Part of a small language model's weights.
Size: 12 layers, width 256, 12 heads of 32, MLP 1024 GELU, vocabulary 8192, 13.2M parameters.
Architecture: LayerNorm before each block, learned positions, no biases in attention or MLP.
Training: a variant of Muon for these matrices, 317M tokens, 4844 steps.
Each number is 500 + 50 x the weight over its row's rms, rounded and kept within 0 to 999. Layers, rows and columns count from 0. Numbers have three digits each. The size before them is the row's rms in percent of the matrix's.

# layer 2 attention query, 384x256, rms 0.164, rows 350-383, columns 192-255
090:503440471490468455575491485410521428458459505456559458594530511615504416497495599507479473470538482391471559633559425490527481405543585507570486482514536512432442497437536465494457604537439464
091:480533613537490406488508489513521493611498408554570496501516583535458473461536572561520488476522547470517590551567430546557517482461439561511433445453454480411430443547551509588590575528597428
103:491421465527596426478428463517566509463386440550492503545533480472482545504487540441548491492449564523582524557498427521539484466529516573514477477470495490519466519418380457526470560463503456
097:519562549523486537505504536587545509562402588566542472596542447496477389458393548505576492457499411478470519458444461487495591465428532486480480560484453530496433522583588542559558446478544503
095:610540530576554457475503487572438570491460417542541484553461521558471509524442416644413508545549551472497488512446548420482488480570517639563498489485546485437402535509529504478475542459540500
099:538484514486532551509503461479565503559495576520542504576559556474558509485478489449441518472498535440530516478442504578506462495464441398443568490467514489460501401585585565457502506548449554
096:458482454420471537569526490520570456524543560481485440559560515482503465385465516470525479486578431552434460471494579437596500506528402544484442413498613519425547435570487560519493505507510512
097:534503457527541387518479517456337510527431435376400500396540495532536498547525519589485554551513518555441471500452582477491583504567508574547559486517536519498513568564516571526508501429482498
109:483474379449524447534452543462499598501596429517592522499474579512513558478528453431473429586486562473552569448613475458516478493466499497495463554487475588464502584425474542496448600468501486
100:527589570557507515563532503519445493500594565467531567531426470390451446520472472466538515490542448518433456401442552492446531468430507510499519455499478488522364479608493444507414458500541470
094:471566487482513459540487472508451445452497564379393484583452486459558471457528546432439523464540506579509509500569563485546409578507490479453534405433567519459421500514455451520471546444611557
096:429470523392658496492438611470423383474595434500412485453485491489564510481475529464496403570585556436511480507520511522521481442459526552450513434526476506530437500492485439519583515581472471
094:458524496492487533418507493464522533519571510443558569455453419452521564581489474438531484563383461550557490414465492566434504528398505522489488546525490497569522510524554498486505553507469542
101:492415496519469551472395513532506536488445504460472474467517579439513556551489598548544533501541567560476567481444520495540551520558443555511544505587497468482472548442542503604507529505472574
095:436504477525500485458518508554438438486491509595528512546540411481470457597562540475534575465634534608493396400438528434479509528461485495398659456461484612497517518504490487504584506634536550
106:471503495402521557478523492471498547496435474516531458477479428497540554598519519521420557560540456437477454524485512422463509426517468461470544501483461505491480502497490533506501511575529480
098:504512508514540452472462481572478570486454625501515507498517561483545529467517460558393570475494494503444492427493444523485570519386527493589543587629433508404507527432570458545567508535498514
102:475478482546542513516400451444617516428497507481563453445462523428474548482483401435559474427492476529600461450528564595582524515441560530525411596413495578563539592386494578529565484505567521
097:526486500464463504451450556454463607420487454489354502501509462539477501513399487506545509567535523547528466488495483529568399534579514511528570535476470542473492473602506500626626471449482521
096:421542515457501493496538489456570535437432439441620480531514576555523489473458457485566556532435570541563574453547477494455471486477600439521448412474443420509430572571480362507560463477579531
096:565531565565426466479434528495469525546470473493476587461399438459512449456491549658516497562558502443431500493471467444479556426557454498542502469524484561507533417524560534576548530446518424
096:451429414469555527500530539579498446454443481456537537442549520521537556527473459502477562525522532559578404536555467453539496496519522436549553520592543569495570455457403587502505444490569577
104:561545423480439571506498434462486466502388477499620499489429490487491497458545413519504405469490481506564542519587525447537625522496571529508424474534467570513442517472456482439576508557488537
098:506456399528587463425460406482409475530510570612488518525474505495463492485501537535495492461606427457542508527495456461547452480518539551457538468424591459486490579419460545537548494530474562
101:444511531486557492502458470472491478522566437619472530445559590519616539589563581471569507520512454520609525534519510456503527441450520537536568446447553476539475466581557523556553473488559500
098:447488472486447514540540575503469503480512466583472494552462532541413500504509559561512598508577506500450497513469373383403527602424523453504508502399523554423483475490512482462539464546485481
089:535459486523494494539532538682489506528401540533491398567446455515492454454534417537507489562551481485491590540506490515556550417464549492537455483489414515544511527504542422449524442462532400
095:462489548400452445475446508412491476531490536530468534482553535519427551507598433554509509553469496467476458544485509521573549496496525470516553588426445585497498433484464461518512486552496482
091:486533518540522487512455550446487532618489489529442529509492568515479555430526520510401442488463505497474562540552510472468433570420548491567618510564547539472538427465512565618396481519417595
103:483473526454461497533480454561558536443445414409544570546530456521466497506440532445512487383492470480559530454393649496488407434576512579493585419426593468508555549524456431557407430506612578
091:487554573465489489483520566537526637543548480484532516430505539435475433460486501503528468457520504471538553510585514497451457463436474509541441465475528496464455550440439584474488520430535508
095:512442569464522459539468452412514537467518625448404457574502580543550426444498515476573506472450510516467516514489490465440484600443434516503558557475535441451477428444500448549577392429493584
096:446423576476553482522522578550568534444456528480507511488482547493493475506478458452531436500522508467511540485482510547483643518474538450450542477520557508484527524523477471493539499458495576
094:493464530525562454552498445472524539427541437401522480490491564584512332503455456456513501549523490576556475535458495557452552513523431506528510483502513466424459639545428485312608543451520509
# layer 2 attention key, 384x256, rms 0.148, rows 350-383, columns 192-255
097:509385519570491442597563435507435554435456455503513502442473449438588443461513468556410443474484526570539445416508553544516512499549508501574513486487476425549517516495522483531509486546391517
092:520555458462426485508511453356446495514461540536476517442589501369574462561471491568541470513532532526490533525499511501494559467483478481433502615510564472508479550443438494567516515505481450
105:465499449512490421438503502434467461571602547616556460447510528497478419496511478612420428531547453475456429457481514498492523539487492521491529502597465512506481411556504589487547483492485529
106:450512577562511546487540530414538529520463540506424474576538506553533587489624512544565527605572522545526449526515587504448472586479406538483536575503503480649445489583476598452459521443591600
103:531518470468419426520444566500570495441542507470500506527503501466459518551478453499543469475462463464629536477438520543470538567445518489469624459507449482545541432495494446481488505505526618
099:426560442547636529460592441567463601503540483521542468399524534477534447385463530491523460489440412493481431523486495461540536507581494450508407464355423517506456500421584486585504547397540485
105:521534559547478506454477491496489528494486436481538503465480564428457456497533488648563487523454580387402400512423488525534484498550455468552494537484406582467524421472469511503549538480485577
104:547512503495548564511529493554529490560555384440465533524486482526517485597559503457492466511465540383502598587474468513518505550541362556526459560492534553400504450436396462526482493503488470
115:583427547489496623430427436460457452495498501536450422484605529495462465491480452521476468444458493545501536529482466478466564455522591560532430390491498475475527432468463512522512549467537491
091:486467589489465462490514576472553492605423509629506526503476494503432453495519541528486550520503605507465535523501442501547500641495391450436549467469439395497467520519571438536482437464495501
101:510507499503470482490513564570485522479483514530590462462570452545473525462466465497539428515520513461517470513420566512530446432495447445543494478496495471487468558383452521555539542414483591
100:589486460571430505519516436516431460496468514457577475519490471486486438491468562539490565513555393429446601495492453456505506534480481471413466554421437478435490642488451511473558439525499450
100:464480548542598459430499474480442511538472463442520645543415523439478365490480484502566515494459518455472452511492533492488518534414478373421474533424485533457580499572482506571509515515505458
103:533419535456550437419423574527417517501501480449446526529544465565491508563476473535553348512462468507520488617458471423357502470535496518465548494607400550546518508554533588502510500518501474
099:510516485609495437490607444556538506534441572482543454548476500627501486457439436455490505546549504504569492493530540460542391526439463480502547489489456552496527484503508540474441463470432533
100:508447480513428524524493510508564460453508485544407521567510531425456568546571432522545502448585396578462541480483509525551535528481425493431565548495532476487566493602569609483558443538464506
100:457492510556531548439488555521592481522506511465474488429516534460563538458486527516479484513582434455616582525618457475501576432638516601432429525466557479478540547511487477440394505523505567
100:476505440573551518593492526500460516570473550558486460553514533421450473478552516485521503494500405486403460441525488413417574374473493571459531492506465502487586562455550518583425576576503540
103:526598421538483457542471522524470476529475502529517512555530529525532501525540466524522523483504473601539595440413439494524538558457454464424470483588490512544479451537451474560416475522549473
096:555592428523551452468586557480451498471595465576590521436515479471567551564510510477580509519503410518448564494437510453566584491420578493564532494522514491549443437579551579489498494526435411
096:508521513504517480394570535526530514415472541548457482510529476511506465576502457527587498462401587476589553455507582522562447584428510503499409573514536402594466476451507510476494351487535459
103:480581543479510508511454515480469515398517468418491471497482567455421466472532550552405544530546441495561497563470454479464392448512505561487555570489524488493536429528541532431547556547523542
107:516471578439566506461460445508441498503490470511528476452456409494545455560458465510513481481498541473554554542476452479458463383519595442577515418564564441536434474574514449466446504555446479
102:546460543455532544538543389592473474478521492441508574565480545510515505533540494425478629496461496491485512500421422533496488462558487477531413461543482569614548557533524497611531570610449516
102:394570426507536518447507498529490443411536572494509514528499492487517523561502480569432480560434454447496463503419425513519535524504519485485488441528469401572523488441481528460529524569475488
094:484491441511576608468573494484472476466482611426547504541573540514472503420478504501497489436642609483456470430520528470460567445537581587444400561543505556522548490521532379486577479516447418
098:510480499553465529531556477469549460504524557531567497451486479523521454488560472446475508423461577425477457444496465452489437480587551468556523591465553450507518408481410552416494478491615539
097:498501456460435567553530463536494507477566460433540518503582466529559496567426538498459462536425472472500539498533493522514525423475426463495484598477557523532514429427454447486571439524444493
100:497440490471589544534492424437408553442514459568531562596443447498554542500530468499483492538538486482478521505470424494485508488606559546552521436593525527416504501421463456467494486457496417
103:503513429543442482490426610416488516496538587496518504468511516477546551534500441578581437482444479466516393509510443516468511413504421501465524501542435516518522495468540460448518476489503526
103:477507553518386458458417506486498398409497594451438536479492385461570450639507493452465534556498539479447522449547491538450568583471599472478538501642486469578521537469491426546537531543478504
098:486520471515522457478435552462503507590573491511524463540582491549402420492373517541497484580460528465547516499525458503527578551556502545463536483492448476473498479434556485522583463499479377
090:438504465505432494616488507476485541498536508454575546594575496476481427443480631440520453519448494637454480479539544546471546569537443489499544484686416472517479497481459520510448526558476493
091:500476511447531460535459491482508552523436488507511412515483578443469492497464500500435469474549497492514500421459511546488480415602524531372490454496550563576513445427478561457525561521450629
# layer 2 attention value, 384x256, rms 0.142, rows 320-383, columns 192-255
095:451446554523482448446629468488504657504478616442470506547510532464558556460477478524505499518462507553490434525490500584487467502483378547488543399550541501467446591481541507404498468446534420
089:465493472468540502417524515455511432458456483544481501507466535532530547453545515615575603449435487509443447560520505507545515444499496416555520446441511424581441451464544524502446472455546478
100:553475484501529466483488606496509571520418377473518415460588472418482521457454405489567533569560534529504498497452560510525407504495509544457480432427488575501515613483460534486540508547451626
102:591525532529483511595489500476472460456599577570500556591472565502552491416541542491464479510392450529555510501396538447617538518470505484495549498485636502418520489535556463484482503432492631
098:518496413444530493492500487487552604411553453546470463525459456447502500473442439465544597433474511557449495457523507448535544521481540498454611503538527527561440514455473539542495605553478557
097:457440485444549557568509436563552455468464512494421531491461613530480509434491532399491529536506538464595576484439496550523541474493505439430425584469554546519619545566449476515484445559423501
097:488532486537412458533499499533477456521502521482537439478512554567507516471442489412423531513479455457405432446513395528554540467568555497455508515524523563464523486505552466528563539575594449
096:482550583586570482504600436521522540457531436532536564482552511391606540461486478406501370502560550527547493582452464531633439459531523522570471485490452462512520553450494489518476506484496499
099:517474517467473438507522501459455510483496525492514535423438526504515576481518544593463383531490551455454540396483578507539412505577526555404429636450464527463541531528531454523518459499523540
090:495413511472499529501491485462555441529549594479482505459447558448496472534452493486503409504566562470528594500550540370618411397468524521526374550474509518521532515521411486455484442486558488
106:480496567482497573444498498417485488524442502555487458470448492541528469497468531553508508417463514537517458494426513488546447518514462417582492491490458440557487559480517476476459638353596555
095:440483501451624384477477582441527487557539468412453489458506435545487507608460547621498441438548588487520512447603486425546501486543441575492546627507514505589530493510489401566493364415470515
097:466474397392463508469455548501528546535472520540550525477495484455536534541494435444566516624448396551570399489538562531610452476512491483409489471388576562485554525517491488487561554507530441
097:579470504481425436475530439589582484474547512491559522524476456443580596510528486505479484478477460468423605421626423526449469465581588447536506603422506523459539506534539514426482454510541484
106:565494430515612472577462500464508568410504499467555505439499452498513532512567515447565446463468456498491495510551427481523437465548509485452517468476494455579501492442421411455507462452478536
093:472501551498568473563555485478558506455563669456463498539533554493496494488481506580499442496546553458567530561547514461514539559475529563504469497514433509430543513491537494592592471521535457
102:586456453502481416560633584510482565454589553463470575543540465467434542547508491487529494475502525503436488400424553495484545401469464466455564429547509574519431432456451401503456535582536614
104:483473523507519469550527450463562434484508503588523501584557485462606463568480471428483576453477509539509411492536549549526571501528472538536554423507519401440418488483491493577575548442527463
104:523470492580480483525473536464444425581535487413463479526545482491480456499384569541503470387508559469518477449480461484493535555434472533541493494627483523555527516565504521481490545446540573
093:372427566429496499570412449518456578492483354459544507494460470484406590529451548418540496477506578522479547562531421538485465490495437462521431570573452504428398543567496477514501479500400577
101:397545432514563537428504543509486582564448461460474548579525506519525550475542499569536519523585486517597498500433465519494526544558521465599496399596427502457420492534558493592514512437493621
093:473392573480502549524440449530576579470505512430545451448503433582542489470462631512528515499416404544434579622535579401601540446522483492565555574458469475534495525477443496469516444457548562
096:463575534498522450576533452415501527579399476521502460480484466617485437497472563506532530411484614451528507524446493536391496546527524458515405401563572643460481479568547429487488479448444510
088:356580525569432506506443474531489469469508432560622461600515436521516620492534574439485544497534432479427511493470541496492482580521510444616594412488530441527472496370452462541512486510479555
099:448503514506538426469532425486495440474529520376441451554449481605438462554499516543448596500371490509448499516519466428451491520515586409493488470445476467468492526499528470425540524562520529
110:515490516468457513427419451519492466622520434572549550509472520506505459425496558485573525490562451491397548419506507536447491479525485444472496483430503511413507461598475489550439517519476562
093:449530529498573518558429483426464531494616472464520521435448514557530532483510529480479410445489481463528489524589496539503534516518476538452500571500523585590452513499504507514532627602426508
086:479465567561509567547481566543495551512469463537470569461605495588481577514493551519519465481485389381534518529541527438535416487535514496525521566504510413416559544419512492442414528507539467
103:542418480468469556545456496555433506516510383477540572538584600564531485520466506379427580538425468512577505513504528499442528525492518500461434515468540584513529534521483467486520511483468582
096:528518478496602482542405457522520389475595493509428518446410418461485456521487571467487476474476510493524573569511502524561468461478532544543473499521428542595516520422452487568553454524491485
093:561524572492519504542421498532490469554553551478506530541482532449449425403474530438423636566509545465569557520598565492450550534430504497489464510508529567500551521487429611512542511592452400
084:387499528459562497532391539456525556494425487436538461483500463382472562540570559442598464462546488570385502536436424533536381454492480536569467501516434526502461514447381562477507653532485506
080:550563554543457506539419485495458509462409459508542539490489473498502469535511558587352379499468471464546508431455465483495520497454585441401470554441427517561501446505468472453422493426541562
096:528473369559503485434581532433416492440457450535502519556531444618425431495610409458550510480514471538579455523506537470518551527377424502442505479535493476516563480506599495570545453501411570
095:490487445468557463465601422491405511476501467575418479468515479584471544492487571435557566425465537507429576537552522619475440612479571594357451468547479460488596589460504558585565522529460413
078:566587514494534543375403579438553543506536525541535565524503406554521588542456575484511465433556436607520521621514506552523507491531443523488435447493424471538497610501519484497567477408572561
083:458551582421460471533492442521382562538546524469574427608574497671546424473472429502522604399531470430483469547559472428560439500511546546473524500476571460568560425490523480463579489495479529
092:445519335524511560397478604496503449539539460592517519507439519394468590481502487516521495527553495517479466493566494580451506445538511416433538497424530506528467478554482445457460445489464485
081:549594460459527624351518530493577531533511386532466574557518439417490524397656582438503472518543507455543450462465563452451413524450479482528529497542431507533456485438486582578482409522480515
080:593421452502509560501425541526545452469421557458434538486536526451479501544546534550553385606575483461481522542494513468482465462550480509475462478425483461481429500539515461497384442400505465
078:445374524524461470545496554484466470509435453467531403475515588550503477490531418589508480628475477523565463505474496528525471486564524429537478517525533494382430551509523481478505478391457515
084:562476519506432502555527533458403486541538428552541466432468523588573467490470532479422493425488536420422527505525400535521530524541517511500500464530490511556559495568510515592541492472468580
093:496464502551424480563609515472538468444520469496522469459532524545440451452555399509457484568477543395517463594481455459475478482425568535396575443502464497583468496460504429568498472570525501
091:507571475562458471481498481474436474533405470453512519493523465537457472501427472466398530481430524452462454491595465501532568614517515580472507507498419541508558551501519555453461442579503404
086:638462444444552520505543501465561387442535473519566510488500507471505503518511467387570500513534621539517550415570528477447534516573444471499452433457540405500622509500467515524548499477525535
109:440531562568519574556505512514446513479435431448538511456447463560577582457499472497489533517465463399453494519539428457655533509442466572593390560470387535470411426531485508522453569573494534
090:464503450516589599488489449484571452469502429584469563517503480429431520397573439370542577413639491587468568462478519439389465514483528421532465487492510545489473511509469501543497438444486555
077:415522477528478504524512394532539471553494525487504576491508469540538511627521489532529501486454403477562509492454483500469464454521432475468465535444565512490464532522439456389507454573511428
090:413383555504507375646499504503413484472526539574530499426521466574579487506597460498516494462389473473442515543555515482524516494496501520494552486516529517468538467507522461542603451470508464
092:462551446580505514500477450492515465493599499584439587482450507560555497549586535538471457561372464504530522484557498496544462581488451484541454455469561434433497485462409483559420399432455505
083:499514482473552451461414455504419498486510434476507426508432498499492503579435555510368518465470516485430502407622492509438444601403444462537553485568498494613533512497521471455532533553516476
090:539478511441495531479570605523504459472520569497510444410547491519456441649466474591530573531600480445507485496525437432497461512545507526441521616474627440520457432439465415470465454450406543
086:501467446530455483528548517581458514474391578501570441550452402453492526537382438499482490477582627572430488625399543493470499585417488532575447430551414513524486544529519596530476491505488409
085:485493453421529433526561469435486533454504477495495480471537501539517540514532536378535522488476478521570531404408485543498527456552517517468518433480493500485478461625441464427429420427483507
087:462491509394500595594413477448586508474576526457507475489458443459443626491459560513531473473545526510489548499491575448439505455623563511551463512533496539521475474527451471567485430489502484
090:526525508478429535484511474462436552535459445516535453529553295632504527520475477521465474497466440507497479519418466519643493468573503536456503452537528501558460546482548510502567416495537565
084:524436514543641458452538522432366405473555486510463505525475486461570431513413476420500523460503533521459463511528496520577515567504492573434499564494443490500566560558472484599533496600474465
098:433453499462452557585457485585571557411410521489544500536560535448509494492532439481526443566486603454606534432440522516475470410550523536453478582446509441516575525473558518451508456476481481
078:517555502435427502542476526509542512561489445453483423568511418485533509529340389536539518453567506489435395560566426471448518464581557525465555452531505505495472545557458490547473547507435415
093:524451506463544412481467396544523456526525536500461483534462543500620551565512423442560513547453515578527582479492535528447446350528509419403464485460474466515484416544404434422463593565585469
097:556459463501443445437578593526626478513550451476460475461572521477554580492531428552532533482540594466585513496486507523530490425558503519446442457430477461448556445442533489563367480456609461
093:522543556540536454535434445577519448564500501670488465493501570457504435517555511528471527538490593512442485537524485449425486575441450446467548484469598469461486486487476479472551512486532400
092:516465420479536463518550588490416515513454521479516465415541491519553569513567556439488519485537537458426587552396508472477479605528348528497577448476498482547482622531451487541525472494478535
093:508522525566572492534518481490426545506560510461539490458451518542404436449461557493497468439560580532512466518501415452615483494540385597479393581494464463398458538499565501603501522513578413
# layer 2 attention output (transposed), 384x256, rms 0.244, rows 320-383, columns 192-255
102:588542502552464485517461549461575444530524453547604461532535481508440459543462522484416486456487453522453498443501573534574588559525569402527439582502462522522516467473489553596553543538474517
097:482516464545407530567556470473473524524530438481420512500522438451542496423500598503457448497517532510496575489458475527526428428507498523491473462450501464410490497462468483442547566557422570
105:450499443609600473526513440555478538494508478547510457502427463482451468558532509480567479409511440486500477474506542467425474477420496510429532566483557481513517553452583540469511446465541408
099:407451454494555463515567491549492506430477536456490499376499469594468569608444485546462448445510560520496566531495504540478419436437509441519508573479486476490498486466435512466465491579513483
097:432495525496495469497448429537506494579480545581433568387469510468479518576488572523532503535501531477643505582517519512515446476552488406399296505383539444479421544507545430478473406492547520
102:557533501513403491505522484530506591491544499506474509564506459508503452561558490570502420441541487560428449467506498460474520511442492538519499528484481416512389446515542573550495570514516531
099:506545502446515479481546519421531536499430514432490518486460566523480457526513525452529522519524577468614500566510504411426413494538434556514537442504436551552430559460449482534478536436475524
100:559552485509495464495452542498519449490425517472564469625431595530386543546539492485533513450514416443457537460464555482394539457392487447429463539499538460459422482528496586470525574453448481
098:517522464479533591535471493450561511386466456552549480501549533483454503523557416473558533459556377530493526547538420515502533470460478472545581347546465515473546518457487533444548542507495489
094:457501477531452533434597412503407534410543402555551577519533474526510496579514522520550482486549553527538413473481500562488555558540571483578568482486496475543461418453485563563407531434489490
097:481452438548553535556592463522376486444507519549459546557622410538552549499467505492465565558518471563415492486575511525592472495511447591419424502532442494409518450499489494560519412533518568
099:500467537545385522507528508458478480504481506482601606498536525418604491473458400402585455467441482529482511541520467599423540510515540432502415478471590637446519524563499515539479572523427454
099:526488478574505504468539449492446477497560367494494452518532439487433366517508565562482526387531522501460562443556537551454532538454577513566495448473380467489476464522564529524531531513573532
099:459528554531530564512486541427484497458455500495486407497529490529509409516439480547529579451559493425470459565487548402541552588516455473499505493569574502610468465476513509546433500491411483
100:428505511504530509549581445450508465597467554522498493555499583492401551530498400575528498537440581521462427509482611506414444535458481498472584643556560529443471550520569551575454550533508435
097:553513462477480534410426488554552493556418452575513426542484489412478525559597453488484587408470406522520581518488500556490494499436502503424476652548488523605528509570531524533489494424487476
102:407514591537534403460431478464503500495524496508490522454432451512554480491571455469516503508486458468523501530518467507549522511528487555568461485475513493373468541538562548596427536487477493
109:547480463537423448467459562502426584485456492441577510470552553537370506431563515531543488588487577488505526576415455490543446551391519462477579553501476568511545550527505613502506445472548607
107:463501458438456478443530584610482487423442513587558525510505460467537438467442470484541454525489487504590491607494521563496542496521552480447542527473531354472493509506410515519485535455568389
093:504507515577495511477541531476490529560360464493459508492574545467526479522601497534537516571442503439406498411489503492426556512500515486455490520615601616508481479490500516458538513531541423
105:481447475521491387531525510563525450484528495518507471456538553513546474388570595475536431481385405498427521534549536500500457428461417497486519533422614514451528518545470485461473449532514443
090:490521454442560526490522387578423428489509519536480525529523569475399590553494401532470532532543555493548416524536448566481460560504529433437520547503503461489474521540502511594468545458461547
099:539446482496574410512426638570523536454475497454450469547434438444472533503479489490458543545465406472416529467534442576485549487520456629510495530513439421510418490472415504569580510583581390
087:530463495503574455440511456508536498484433541448499457475515511506508464473448487496515478499436544462531439580461509447472554497479470543477483525566521573506461519563494564507421467541487514
103:515510451495458580555503550511506528495378518575574520448546443393534503407436439553512472462574549506503531558453500544582522496502486522493540440529533394505557419531474485534498488466459524
114:538500510525471514542591405484490538478421583488467456451520486510439447550414460560574547434474574458557490524488452459545499548489505556510557509481479482563548563422474557524549490509534557
096:535438440499488473477564553466497499538457517519359481473490556443496552540492490464473599544501546611464511552463535567456485492522570448447446495592448486513466523542471525566440456460527447
090:514466513439520496456464495536454519468488526404490531482460498514498478537514360461475550604492551555513506483504511508462598567459540519531540551529541540589436512408488531506488488507464383
105:435499482441549510376482427430477524513534567461478487495494424474472488514592410585560456450499560563509466566566364488585456572442548480480610537523485514472428553612537522539438536494591454
100:529467577504476495553602488450497523461452490475506469468561518528557463479477465505516503467447414539565434469564520510376424471538503527428521466440508502472561535471580474432495585490458429
096:466472506499496570437529439543512500555504527439544537554496447493542527543512413550558443410450549525490486462463487479402433484408582531445477509476567570598433456592568482470435568482473525
089:568503507577502450536586533500409470516522459535417539469542544548526530503417455529471510523506529526538566411526567453456498442536460463523539481553549526472501492565605506512488392577529520
079:472490493508514465448498522494596470551555504491505460546461526518452568463538441418608563452467538469496386542545441534491487535486445475518588531474494491379462561484519571553530491473515532
092:449520507478485471574496526582539493502553513536485547460518425416483579474449577559392506439458405499425526456465611498496511438630546434528433565494447525532466552455480493474401583562498425
086:522532499446463580622478627633592536522504591430493521465471486366614503492455523556404472535475439542531460498359442530485466460501438509567524539508556497587480435468499462480478451605437574
071:497388533547553443601611424519493472472461464475443523430472558401562461416483479526506593653439496430513486503546509523437484539544592448495502457515514530460579505571477519499465463489411516
087:563463465610470501487425563480553553507484579492425520507476534428480514474536561530415523479477493503583503541481450496486489481509485529536455475489429533386425599494485497552486504432472524
088:580490518459529549580539420527495509453502526468457558454574414509464376487519511537530477500509544437460486486573614443580460564543569501555465499562466409531539475481485547453446558562493468
078:465496531617487440517500473606412443414472524453521490454498588523593515511479498555458585502485509538493460410592512460512528491405571519520461504421536502506447471570458516344528524571503394
073:435507547484559454430455480431503497461550434554506452565444498684451537520591401545527514542400471464516487444480425476582496505458511567432537531552538516508519533529503531500576502551667566
072:542616497423460518466554477500419470511473522593483453505523471511402469517517420474485466472549421429444474492503492457530577501469491542503557519505525557673504440436505544526524459542550503
075:391472544463510483460478494513480465507513573450401574541520548436513570489550489495534509599483482492631475594460505500482503504538509453542516453425477573433496507477420442506437548497544480
086:433497576428615443387370541576498527432435486443469517540476435509621512483520511521507460400522400553508597463485522446486371491618519533524423427495595478445582431465510518493516502437498457
089:458433462414521501565479495550581547570589437486457517577555469484517424557479621489565548407459487560469506548419519468405428432531507405496486477472599495447502441476464498519503534466568464
080:460550548478442534458397510482384575526501622467514527445543522530473498506571502557470487508527420475447450534427419519527586463442568553480498580496434551522418494509487524406468553547450476
098:510467528493600414424481509475522506512527505401418530482532542459513459526482571551522467420450548500567574546464508477391474536541464402465581491501562521505510543535605550499462451449516444
087:519539471467433479509513524580469430458513594484569503453512572484518503488432508508468424514473500443484437397615483634635558448438575534425542472499466435511548503512468412363577573554427430
075:529505523522528560515488546506566534519527502557487428484500454563472462542448524532448457542461489535472456533420543505507505486404507548582498493549473418518530542440555601567530469479542558
086:526571487467519536400457541505461503482462462419424453494448407507491575506466505527539510531477464528599478490386446533448474477517513511496467507534478447557466542431432412513394464530583530
096:594429437419496534498547535554492470455531511476548449576516541545504570555360439453573532542577583559501495483425486517489519433539551538501484524525460537545504427531497528430584520565555573
082:442515485528511481525569559467583499550520547500462540513554539474546500472516509479564578384473568545531513583494412487523501579555548567463529483459448470382455550503453550551553536468503446
086:509483579457446527467425522507553564499434525519479452502418456521414530500528468429496474482431495496492496562549505523591369514436528498540443530569481516508458484478584573508479406556573557
089:460502464469528424617540513511478500552600369472402496462448497447537529422498636533467561471446452507598546467500517535472456414554450516459518511454503514521545445539479354477547491466454546
084:490584540432551522458441461584472493440472572511492538467467478530547517563491492594443396578494479464487537524460541488517523461523500534526440629566471433494460601534596517641470478494561393
091:497535512429546496429526532557547497509450505517539502462574588484520443536560513475518468455492533481493590484569425526538522493390442567420540552530501455464497496465573485529492502509524493
084:493435566579516418608509507519495483489476614457526495522433558390481532462480592504470515470501461435544509542548524540368415476452463524521464487507563568425535496496488539524464493479372552
086:500449501488408530571472542488446577466449530389531513463505461540472606464480582518469537441420425495453523541541489495438529434524482415482477408448490613492467481486501510386475553455491459
099:535655541500514477381399459471423515556517563455524493469545522500473460533552491559510482481537356514455498524451514424550579494470473454547541503495468559511356432451471565530453520592553522
064:447560518452540505472480470478557504475438514511501504442511583501501454478537586417455492481549518465522545513410461577463489452433419498508476492459526503450581424448477440477450362472520614
084:498568484468441529513483543449506487533575555527595482564501469462416477495532499471555504455579486462468506587474506511611634536446496564566547508550399483471456560435559583520552542470476523
094:502505505484478624491432413501396544499521435596508490533413399515507496454398478500520466613489475494464448430557507487531566461485456517570516563513553510532533531483565390473554537504500485
093:528516461483452526458479604439512553500565514400451495455488468588398536509596448495486507503530533525607531423416439551540485551572553653439483493554394467551560465501432526466573508516465559
084:484502586481453434516532472567548540472562502513486566451476385456474456508403492541491473578464443512560439492556505494482516415505647468494429553466477442507555496430489389497425523477565445
089:466416495477351552436547491461476487525506445546522515464580530472481525557506492506439452521479447514516543512531576472450600489572481451500466506485518582623550428410467496473479481492455494
# layer 2 MLP up, 1024x256, rms 0.21, rows 0-8, columns 192-255
107:488454481473478492447506519547482547532532481446411533522573509520479455527522513603467442435502433443419537562538521432485542502548472437449459493457526505511470420454497443424482487428480523
096:479513533534548540452447530492603422457557566515556467480577468408403547542565480469489388526482472504503449509508529565455584515532461490531460493401468487474489408460517456518556507440475517
106:468533595498518455577553559534456516483444539490564505556408576461497573470504496449475540480480559496388560457525504535577486544555500513449457470455536492479581532505425604484547504549497487
097:534497531530526553558448523583356522525560463568472496512588459419423475439519573496516566593525493474456513394500519566545457561539457429540523544549555446408433476465582457495475503376497457
096:489464432500420484547420568506413544493491531494517483469486514496450523551516456554483535590452562459558470627506431437469450508513511530490556429535458479400535467472444472523537572363476431
102:569425502493550623587530534565477549509503463567505513535504419413548456433601452434430509572539576446483577541497505491561462559525584445459478484514513435497543528522474474469505570512503485
100:545529488406457518584490502515441496538419456567485458547493461574489524565526518445494548568516469535518505448510527476474487422524468488570523497505434446467522581514536439543507485478491489
095:460422537517569515612486486543481416553463509509562460526485497395532456569392504515437461506533419502506497448600551521417474531531568507524372419558561590447553533474470549522547521525489465
102:551586505511543571534511421490463472491411535491495518570489501476514626449400491503429465451558423513431486497539487602439485443587485551490446490475489504498525499494489494511580480496480516
# layer 2 MLP down (transposed), 1024x256, rms 0.0976, rows 0-8, columns 192-255
108:532561503539505581467474505581455586520530510512409422584676589452468442482521528446509527498471525512554457490479483598550468529514534619515540521504441552610469505437466549566530426556475497
098:548506526435392511478459561479433454441603544508517435495616418519483560437467517473569460564506547478590495535490535480412471496500566504447541517525500508520526505637510563513467584502573557
114:470555559508427514456500507465430495578474466516474533536587461550509438548515546452487431467644502584611551552457496510374536542491407333538491494432539462465436438439439516548525515476500540
100:510493431455420508529432607452627567497443445591493536458467510453324525416525559438487429400473511476583364580503471496520526427483508484471532479535475484535538519485535488481444580499520522
103:524519597416528622493498465525573506509532471488508489477471532464605449502446471414544584543524436496449532456526526414549427530416455530492505514519661480482477425501445392506509499554518505
094:452477509501551451508487531551507497503619567492494451454500476526543490464444456448614507481531578357442520529408539502580562374549478426558510435510500562583550585431501436523531414566395438
103:462561496467504536527483491508484465486422492450507464461486485506452491507471568472534524473467461520538457513469442559544582622617545501530555471545379387515555485534491488546501456566461420
101:491461511501533423518477536477509578477548531478507523459551485581488480401519529467458512474564619505511553545386484423519488375533476439501581553519509468616549557447613496480448437490566556
097:563482499499516461493567531440579596556462485516514506528446467521449568495472512485508473487498491503502449498492487602460518513563458464471445445506481475582514539536491467523417490460469516